config.yaml
n_layer: 15
d_model: 768
n_head: 12
n_kv_head: 12
head_dim: 64
d_mlp: 2304
vocab_size: 50257
activation: "relu"
norm: "layernorm"
norm_place: "pre"
norm_eps: 1e-06
positions: "learned"
qk_norm: false
attn_scale: 0.125
bias: "all"
tie_embeddings: true
parallel_block: false
init: "normal"
init_std_qkv: 0.0198
init_std_o: 0.0246
init_std_up: 0.0283
init_std_down: 0.0283
optimizer: "muon_hyperball"
lr: 0.00902
beta1: 0.95
weight_decay: 0.0
lr_head: 0.00644
warmup_steps: 200
schedule: "wsd"
decay_fraction: 1.0
decay_shape: "linear"
final_lr_fraction: 0.0
batch_tokens: 131072
seq_len: 512
doc_mask: false
train_tokens: 1017000000
steps: 7760
dataset: "wikipedia_en"
Each number is 200 + 30 x the weight over its row's rms, rounded and kept within 0 to 999. Layers, rows and columns count from 0. The size before them is the row's rms in percent of the matrix's.

# layer 2 attention output, 768x768, rms 0.0246, rows 743-767, columns 576-671
098,200,185,189,199,203,144,211,224,169,199,203,202,183,167,254,177,214,201,170,246,136,190,227,218,176,242,236,144,175,188,228,182,225,168,198,191,237,214,186,245,223,263,171,230,176,177,195,231,179,196,254,199,237,200,225,183,207,189,214,225,172,192,164,155,138,259,217,175,154,191,180,243,193,171,214,173,163,196,138,220,155,160,229,184,181,241,206,177,218,156,187,211,210,232,244,208
105,220,224,176,172,198,198,235,173,217,216,173,238,202,236,211,205,217,204,195,194,209,220,175,215,189,187,207,255,177,201,222,179,176,202,226,232,191,222,193,179,229,176,216,197,191,210,223,184,202,171,185,196,195,162,224,169,211,239,259,209,200,162,203,217,184,176,190,203,190,192,197,190,211,264,194,187,231,208,227,154,191,170,173,178,234,200,257,232,193,185,154,230,183,197,193,165
104,165,159,195,207,192,218,220,209,201,193,172,134,200,225,199,178,245,219,206,233,192,234,211,164,193,247,197,192,194,193,190,197,218,196,241,205,142,227,183,211,224,208,191,226,189,212,225,227,161,161,204,173,180,213,181,210,180,172,207,199,181,157,179,192,223,189,168,183,228,176,233,212,198,260,214,208,245,238,211,178,180,199,203,160,153,234,273,157,223,212,207,193,222,229,179,186
100,187,190,199,169,246,150,148,187,169,176,140,263,192,190,163,184,230,205,199,208,209,203,206,207,217,228,179,225,217,197,223,150,222,201,237,219,213,267,194,241,212,204,211,224,231,223,245,154,192,193,189,198,215,278,183,225,176,214,241,177,187,187,263,234,191,177,193,187,181,169,184,198,251,230,218,194,204,209,158,196,166,206,238,198,183,218,204,225,207,200,175,201,201,207,184,214
105,214,239,190,171,197,202,186,206,173,184,185,202,197,255,184,153,212,244,212,216,172,224,212,184,171,189,241,211,156,167,219,220,202,186,220,194,214,241,215,210,208,218,205,202,211,232,209,198,214,205,190,202,174,204,170,191,158,201,214,178,177,164,193,185,240,188,197,196,199,237,216,196,207,208,167,237,151,168,162,176,193,163,178,174,221,173,206,201,194,170,186,231,240,208,215,127
098,201,220,154,198,218,212,198,222,224,204,220,222,209,188,169,173,242,177,196,213,223,220,202,207,203,230,196,203,169,224,209,155,228,213,205,180,226,184,213,205,179,209,194,176,179,188,213,192,170,190,184,198,182,237,169,227,158,186,236,151,228,193,219,219,168,222,205,169,215,142,239,176,203,199,220,232,223,198,226,184,225,228,264,186,216,176,192,222,196,203,207,255,216,230,180,173
101,151,210,227,198,258,198,229,217,245,197,209,187,155,217,210,182,189,199,264,239,201,190,225,209,209,218,213,212,166,202,215,251,218,207,187,228,224,208,136,192,212,163,203,169,215,147,154,286,190,193,155,215,188,232,186,229,212,211,183,230,200,191,203,180,179,169,185,175,145,205,182,198,180,217,169,211,195,186,181,204,222,184,224,199,204,224,172,215,234,177,220,200,192,177,205,197
104,196,210,191,206,227,172,253,181,236,230,208,231,200,181,170,191,201,221,251,210,219,194,193,211,196,212,231,233,205,171,224,148,223,226,178,206,207,249,220,124,200,187,222,190,222,242,184,171,202,171,178,211,182,201,171,211,136,180,201,208,191,185,208,233,251,156,171,237,255,163,201,191,228,198,220,207,217,201,234,242,216,204,192,237,222,209,227,216,169,186,228,182,215,153,193,269
090,166,132,172,215,183,181,223,212,208,192,163,215,188,172,203,201,192,197,216,188,169,220,220,212,232,212,176,195,198,240,202,206,237,182,201,215,221,211,165,220,202,178,205,193,167,226,231,200,217,157,202,157,241,155,203,179,185,221,181,213,205,246,218,207,136,193,217,242,192,185,165,220,231,179,167,250,173,180,166,218,209,228,231,193,195,177,198,207,173,239,236,156,183,201,222,195
100,194,184,198,206,208,167,176,185,170,187,176,170,212,185,193,121,152,143,200,239,192,220,187,187,173,163,151,197,224,201,208,220,154,166,219,215,216,214,222,176,178,212,198,172,211,205,212,219,204,186,209,209,189,203,192,227,199,199,219,149,186,171,194,273,194,199,165,234,177,219,204,234,227,189,194,215,187,234,161,197,195,194,204,193,228,184,194,195,204,192,233,182,201,151,190,166
099,171,220,266,168,237,215,209,150,199,203,155,170,171,183,186,180,151,166,149,213,218,200,182,175,213,161,135,175,212,212,232,218,191,218,166,230,212,126,227,238,191,194,182,226,184,183,161,193,213,168,197,255,214,178,213,182,166,205,182,152,212,169,216,218,197,163,243,200,217,156,229,214,189,188,215,224,199,188,178,169,219,215,170,171,205,158,161,173,165,178,185,188,155,197,204,202
101,196,197,197,207,189,208,181,232,215,218,189,163,211,196,158,188,205,175,234,243,195,237,137,168,197,163,192,232,206,233,205,224,257,220,206,212,222,219,158,225,170,151,182,192,176,244,194,187,212,249,167,233,219,219,163,221,195,207,210,209,203,161,140,162,170,186,202,181,188,212,215,214,199,221,191,211,198,193,150,138,168,208,247,209,242,164,181,220,208,187,250,234,185,196,221,171
109,200,212,219,214,184,175,177,176,230,236,193,217,180,257,184,205,220,241,230,169,186,246,143,187,173,193,200,179,221,188,222,155,220,223,187,188,247,269,193,215,206,234,209,187,202,210,220,208,186,231,241,185,163,175,213,222,223,214,162,188,209,187,216,215,187,252,201,149,157,181,182,218,186,180,172,200,239,155,187,241,193,230,201,226,199,233,232,210,230,212,254,173,179,205,205,225
101,159,229,253,192,217,187,185,206,249,243,173,220,214,228,191,219,195,198,211,180,176,242,229,242,269,191,172,189,193,255,201,261,177,230,217,173,205,164,201,242,237,223,151,193,199,172,185,219,220,196,248,229,162,230,249,160,162,236,213,219,195,193,178,187,246,207,208,177,199,196,221,213,226,196,168,192,179,222,187,219,209,243,205,150,212,204,207,184,195,182,202,202,237,175,196,189
095,181,174,179,181,194,200,243,217,170,185,213,249,177,200,167,165,234,171,229,205,184,190,217,227,172,172,189,234,175,193,216,174,233,238,208,239,196,145,186,224,224,196,192,182,194,189,195,186,172,216,153,196,206,210,258,185,190,210,181,228,192,204,230,171,231,183,195,232,186,175,177,235,220,209,214,202,194,194,228,205,201,166,192,150,203,201,216,206,181,196,235,269,248,212,216,186
102,259,190,186,193,193,202,186,260,142,159,174,204,223,215,171,229,174,211,202,171,241,211,183,226,230,209,205,202,216,214,216,158,189,177,195,196,218,241,231,203,243,172,200,223,178,183,213,231,225,187,222,223,168,210,224,210,210,231,197,149,212,217,262,211,238,194,155,213,242,203,180,205,205,163,191,198,218,171,214,182,129,214,185,186,252,235,192,192,122,196,205,196,169,197,220,226
093,218,212,241,198,160,206,209,232,198,183,160,208,259,183,180,197,242,180,213,194,225,206,198,183,188,198,234,236,170,140,171,179,217,153,174,208,213,190,170,167,206,218,156,193,278,187,227,176,193,152,216,193,221,156,220,212,226,193,167,105,207,184,142,186,192,204,193,228,161,228,218,163,196,220,199,160,226,174,218,249,172,222,184,226,177,184,221,183,180,233,200,228,230,203,184,185
096,161,200,205,216,160,231,138,202,255,195,186,213,183,196,200,211,148,203,238,263,197,210,222,228,190,205,247,214,171,156,215,233,167,191,191,186,202,205,239,180,203,172,193,194,183,190,202,196,180,201,164,158,207,137,177,196,248,183,205,191,221,185,198,194,229,165,136,182,248,224,261,245,178,242,185,179,199,269,272,259,207,207,213,192,189,244,178,271,173,145,230,146,188,220,201,226
102,187,242,222,129,215,179,223,139,208,210,217,241,228,173,200,206,259,212,255,194,223,184,212,229,210,238,218,227,198,233,208,198,256,189,172,200,198,218,213,208,179,212,171,195,221,202,183,177,221,202,224,222,190,120,215,263,210,152,207,205,170,201,208,189,197,213,199,206,173,206,173,151,182,191,171,210,209,194,207,215,205,197,195,187,174,214,205,160,206,187,183,214,153,134,203,188
095,188,178,193,227,217,179,185,170,198,172,228,185,215,206,209,201,208,210,166,181,190,193,189,217,229,274,200,187,269,208,194,222,221,199,232,245,214,222,198,163,176,192,204,198,184,206,163,191,199,140,226,204,197,209,178,215,207,187,210,233,210,243,194,198,225,212,197,242,190,230,226,206,209,205,224,161,200,183,164,196,198,203,212,214,200,207,179,144,212,191,174,141,196,209,218,183
104,213,209,214,233,207,223,226,160,225,152,183,155,219,156,211,180,197,202,207,208,210,211,213,176,186,177,183,225,209,155,229,191,205,184,222,195,175,191,191,177,230,184,148,206,200,202,215,168,184,184,204,181,253,137,196,196,181,184,240,190,206,176,204,184,206,207,245,187,206,179,185,177,231,165,188,195,209,218,191,192,195,208,163,182,186,202,129,187,194,236,180,162,192,143,183,210
099,218,209,210,228,170,224,163,174,225,172,214,223,179,230,189,185,198,163,150,169,152,176,197,214,202,213,233,222,204,229,179,213,191,203,168,227,158,170,196,214,134,215,218,200,153,194,218,219,160,209,160,195,193,231,166,231,176,179,173,207,217,193,218,242,209,256,230,201,163,280,176,200,223,155,222,205,213,164,224,220,223,201,225,151,192,190,230,164,217,198,175,191,205,242,150,175
103,149,193,236,228,202,171,205,140,220,227,224,249,195,209,203,234,157,190,226,199,131,159,213,232,215,250,183,188,168,197,170,200,222,192,199,209,168,176,206,199,175,210,193,239,204,169,242,208,260,213,213,174,221,253,205,179,182,222,197,247,186,215,148,177,206,193,244,198,170,253,222,199,227,240,207,242,171,144,194,170,240,200,239,204,211,226,251,193,235,199,248,206,204,229,173,221
097,181,195,211,209,226,189,244,215,201,203,220,206,194,192,235,162,186,262,218,175,202,213,217,212,172,200,217,208,166,192,253,206,177,216,200,191,208,178,198,149,205,221,190,198,194,227,196,215,218,175,188,223,185,146,241,131,178,180,219,254,127,180,208,176,216,219,200,226,288,162,218,212,230,192,223,176,214,255,189,206,214,189,197,213,216,234,123,189,204,209,190,182,210,204,219,170
097,170,186,193,205,144,176,176,165,240,224,203,228,246,235,198,186,175,203,178,183,228,232,186,232,254,163,242,193,192,189,223,141,192,234,212,204,231,166,163,222,194,214,172,213,234,202,173,192,225,185,180,150,154,176,221,191,236,196,222,201,174,208,177,146,201,203,188,203,193,183,179,161,196,222,219,208,201,177,204,233,191,215,179,228,131,213,201,254,202,181,209,205,175,194,218,146